Weights of a small transformer language model.
Size: 8 layers, width 768, MLP 3072 SiLU, vocabulary 32768.
Architecture: rotary positions, no biases in attention or MLP, untied embeddings.
Training: a variant of Adam for these matrices, 654M tokens.
Each number is 500 + 40 x the weight over its row's rms, rounded and kept within 0 to 999. Layers, rows and columns count from 0. Numbers have three digits each. The size before them is the row's rms in percent of the matrix's.

# layer 4 MLP up, 3072x768, rms 0.0378, rows 3022-3063, columns 512-543
098:481547461472544503483484538492571463494541493469548505444525487407472552444466545517530412418462
099:444483444424504464475544532536525520456578484581544469456474475617490461492471539421500558444523
091:401461477440474430441542537540474521467492520494471494458522469495418509560520413578465504545526
096:490510516506458551485482473515539529471521560478527462492510460533448548556618472427503561516488
088:492405530570549546431541547518453495520443451499476559453503523541494456526505476569472596508531
105:483537551514473444548499581511472517495516549457476365500482478531552520523509518492446458553483
092:448463491483532576513551519494535423508581441579495503481570554497464518492508471512438488438515
101:538477461432445473418550562501517465553517462518504466476525498497511494581517487500479547542566
097:540566493444496547461485569539494466521583472590509527499462562580493513524463452467497538478533
106:500502470511501471489485439507486476512525496507475475403544516553434580532523535535474513566542
090:528516540482513540515492505507481534514452557624506448541505407530451510554607437519556452566456
097:518496503549466496496541562497548551487483503524547526523508539559534477513489541440463461499480
098:484531494481463574492537561505489580510490458515511489473543536518474553497523472485476399479425
097:506556494568471502434422485549516443521516462596548475486518501508446487522509535542437490552523
107:488528558518466470528500493487516592518528622502474515495485470480441511510549497489543504550461
105:571493500568508472523500475574483487510571458586576475463487568521441414549485482458494479490464
107:474463559496535551486478506562506510494495528508486497493462481492459484494469419499507500548528
096:486530499518508475455568528532476496522529455529495515509553449500483437475504552420529520539418
099:563498540546447531495500524522467452582553518603508422494504441525514517514511438476420437492581
098:520506535474473530451536510518560508534574543478591516417555506568496458517512470415472525477507
094:452509536532525545481463480532510514501501548518509504514530500555495528546432474496436480531491
098:491444544501496469454451493533482502496475513511505465473493491513432505540525410473512470470486
113:527481503556520508454501469567589494502516485431490581511477544507495475491490480608458493484518
101:512536613523550523515504474530522454494546406486505553464446503537488510494499444396458548511437
097:527477478512423448572516451509543649514482483527515427483467493512507448435508500461641527477494
095:538507520492513471566482490543483534476456525547494501461531428458534515519530466531575430507529
107:503508525442497524466460476518541505538486511473529499542564449593489452537485509475518477524486
099:423531493513528477424475523476523572494480448474521555497446473545517516446485528571482550488524
101:539552482526449496507455492552573508489462513492505529427491498517467529511498546458539487478479
100:505479496528483496463419552478507500516518498502539512476512539444502499497478516477468494515552
097:477453418453519453473625517531498473501506538506433413534533468508515558511443496521528565453501
097:533525523519494494490511481457495478499517498474555473429534497568571473505525490510479448466457
107:483510516455461496470520440575508584556438420610517512482499499523450521502509532478515445570484
100:499554555511453492434455518477579494579596527456528461519549499456512540472518536461515441499469
105:456560490410482543484569531495528518548552468491437532568578506486525441551457422471465520482484
099:459516507476501471444498504540508581501486422492527487464485584463522510527520501457533492486562
100:522474512514520442567482424460495538537474525527510429510536573459478391563498421523566539541500
093:550522523414539530444479546517508495518489577521553441480590541515491519563562527543517440500520
103:568523516498468515499495494481524530439466457491537521422518438481484493534481460453492575525534
092:502470533517468513497545453478523485432506500416515495441499522501530558516516430518454537504494
100:444578504450598553482588509546483437470510531545516499494479493449512486523516484489488460520456
096:497502518492419479562574515474465515588524479493566514521482461504500538477525469487556517581514
# layer 4 MLP down (transposed), 3072x768, rms 0.0214, rows 3022-3062, columns 512-543
081:530500476494448509533422475537502612497588567486429508518469492499499467506522474477541483521507
083:572513508473517499526543500500495517484450480504541487542527516538506536468553506490491563464479
088:489550519536591569482442515485490525543554428452439537547479498493545471487544544443534578514502
093:490482556575416523489474538511404457460552490502435534470481597516495454524477492512552446491540
091:538516545477461492540468443448464486571535502483527447531538475466408437447480496445495480552567
123:563561617514545494567474487493476404484508431534513495560445567528471493453516541556482456461498
085:495526501578544427492458511526577539529583454502486512442483381467540495454539510461480582572514
100:456505587432513483553451489495533470533494483619511557445505476542519452589480478478509524477475
102:458495599467510457575494404495495502459481545507501489476537451463410481437467493509514477460403
096:423484523478516481455481529553540459480473524472544489548537494534507435472497515543485480500493
082:561534496509465514526555549532483482465523495495531532494517497466506501475466544477413534471467
096:502536508474483476489481473549503542536542516539542471460474573551520533546522509481484519439536
106:498504462492440442428392471535536496544490435507483457545539491516519468564545568561480564601446
092:502505525534592490545449467496505459586526480464424511450481495473449448479538569513506568450526
117:464541512471526532539493507502546521414466518472421460597474506500513498443493471508527516475493
109:412466479465543530435578407436530484498511496485487403478530438510515431437564497532540494494448
104:515516537498525515495511503531420498504483543448483460510474602464559454460529502518506529523473
089:523452442449477539466523479421523513461526500458600440461490515527527456503524438484535476474524
098:494476501476551579546484546460519467457442496422490441497494475539471511519543544517504502453549
087:459494553446469522529471513514389511468490500522455508589487483532515475569488516468526535481479
085:466538579426490458498568518535506474497488504477436484500459514514471493459594453512557529557512
093:505480496519449522519527494544408508532533504513523444498475465517491483519480592442435453533484
115:476498507532443507535547488429509508460395451532487484476506510528525508505444493489507512480478
105:556455539519505465469416497512502482408470508356530453533426487499471523484507431461499535447496
094:453485577490585538508517441480484486506463537444434479539543558485457548521583510491499526493538
090:590458480478479497518461448520427504514463460564462512515452516535447444495534458470512541483518
113:551541595518494549511583490566435467562560520468478517508510506538531463511494462496529468491476
098:490481472519473565537482496532506463516455520501514499479450463543511540512488466423452434574541
093:475465512460468499427557473456481506535512532535542481602484506465477517539551471534516508466508
095:487527508443491528511610471490502481535510477520454535502493496536469436495485510482510519534460
095:468470520572457554523466511522552507557560505554489474491514598464533498516482484544516413520530
085:510511446427496509501454517464510521570478437505520532551467496473433529524503512483528541513569
116:501547475475533546547510521555530426524606520427568493447455501516497532492445453464468470494498
095:516493538473540454517520467467510462456527437542574461512522521470452470545533473504522478511516
110:515500447536498454484495466516525474472535499449395603448493521531569517489484651507475503550489
099:495450462484474474444464528493489506552542483510425544487494478559537496532485579456500470494513
103:533485411448510499484466503521525444513509450483405564440477559531432494526567537440418530510493
087:488436497532555515490455549521516521526497435443524484478399497415527516544475475499517489529448
096:449577488514465456472463430491515517476580526497430419520493488520466571517479503525456440489564
089:445477460496485472609500515419467487522573533516449546504475503450465474446544542524522511445448
097:458491439460493538529540440508447526494441510484511497519572592562484532451499499466466476500533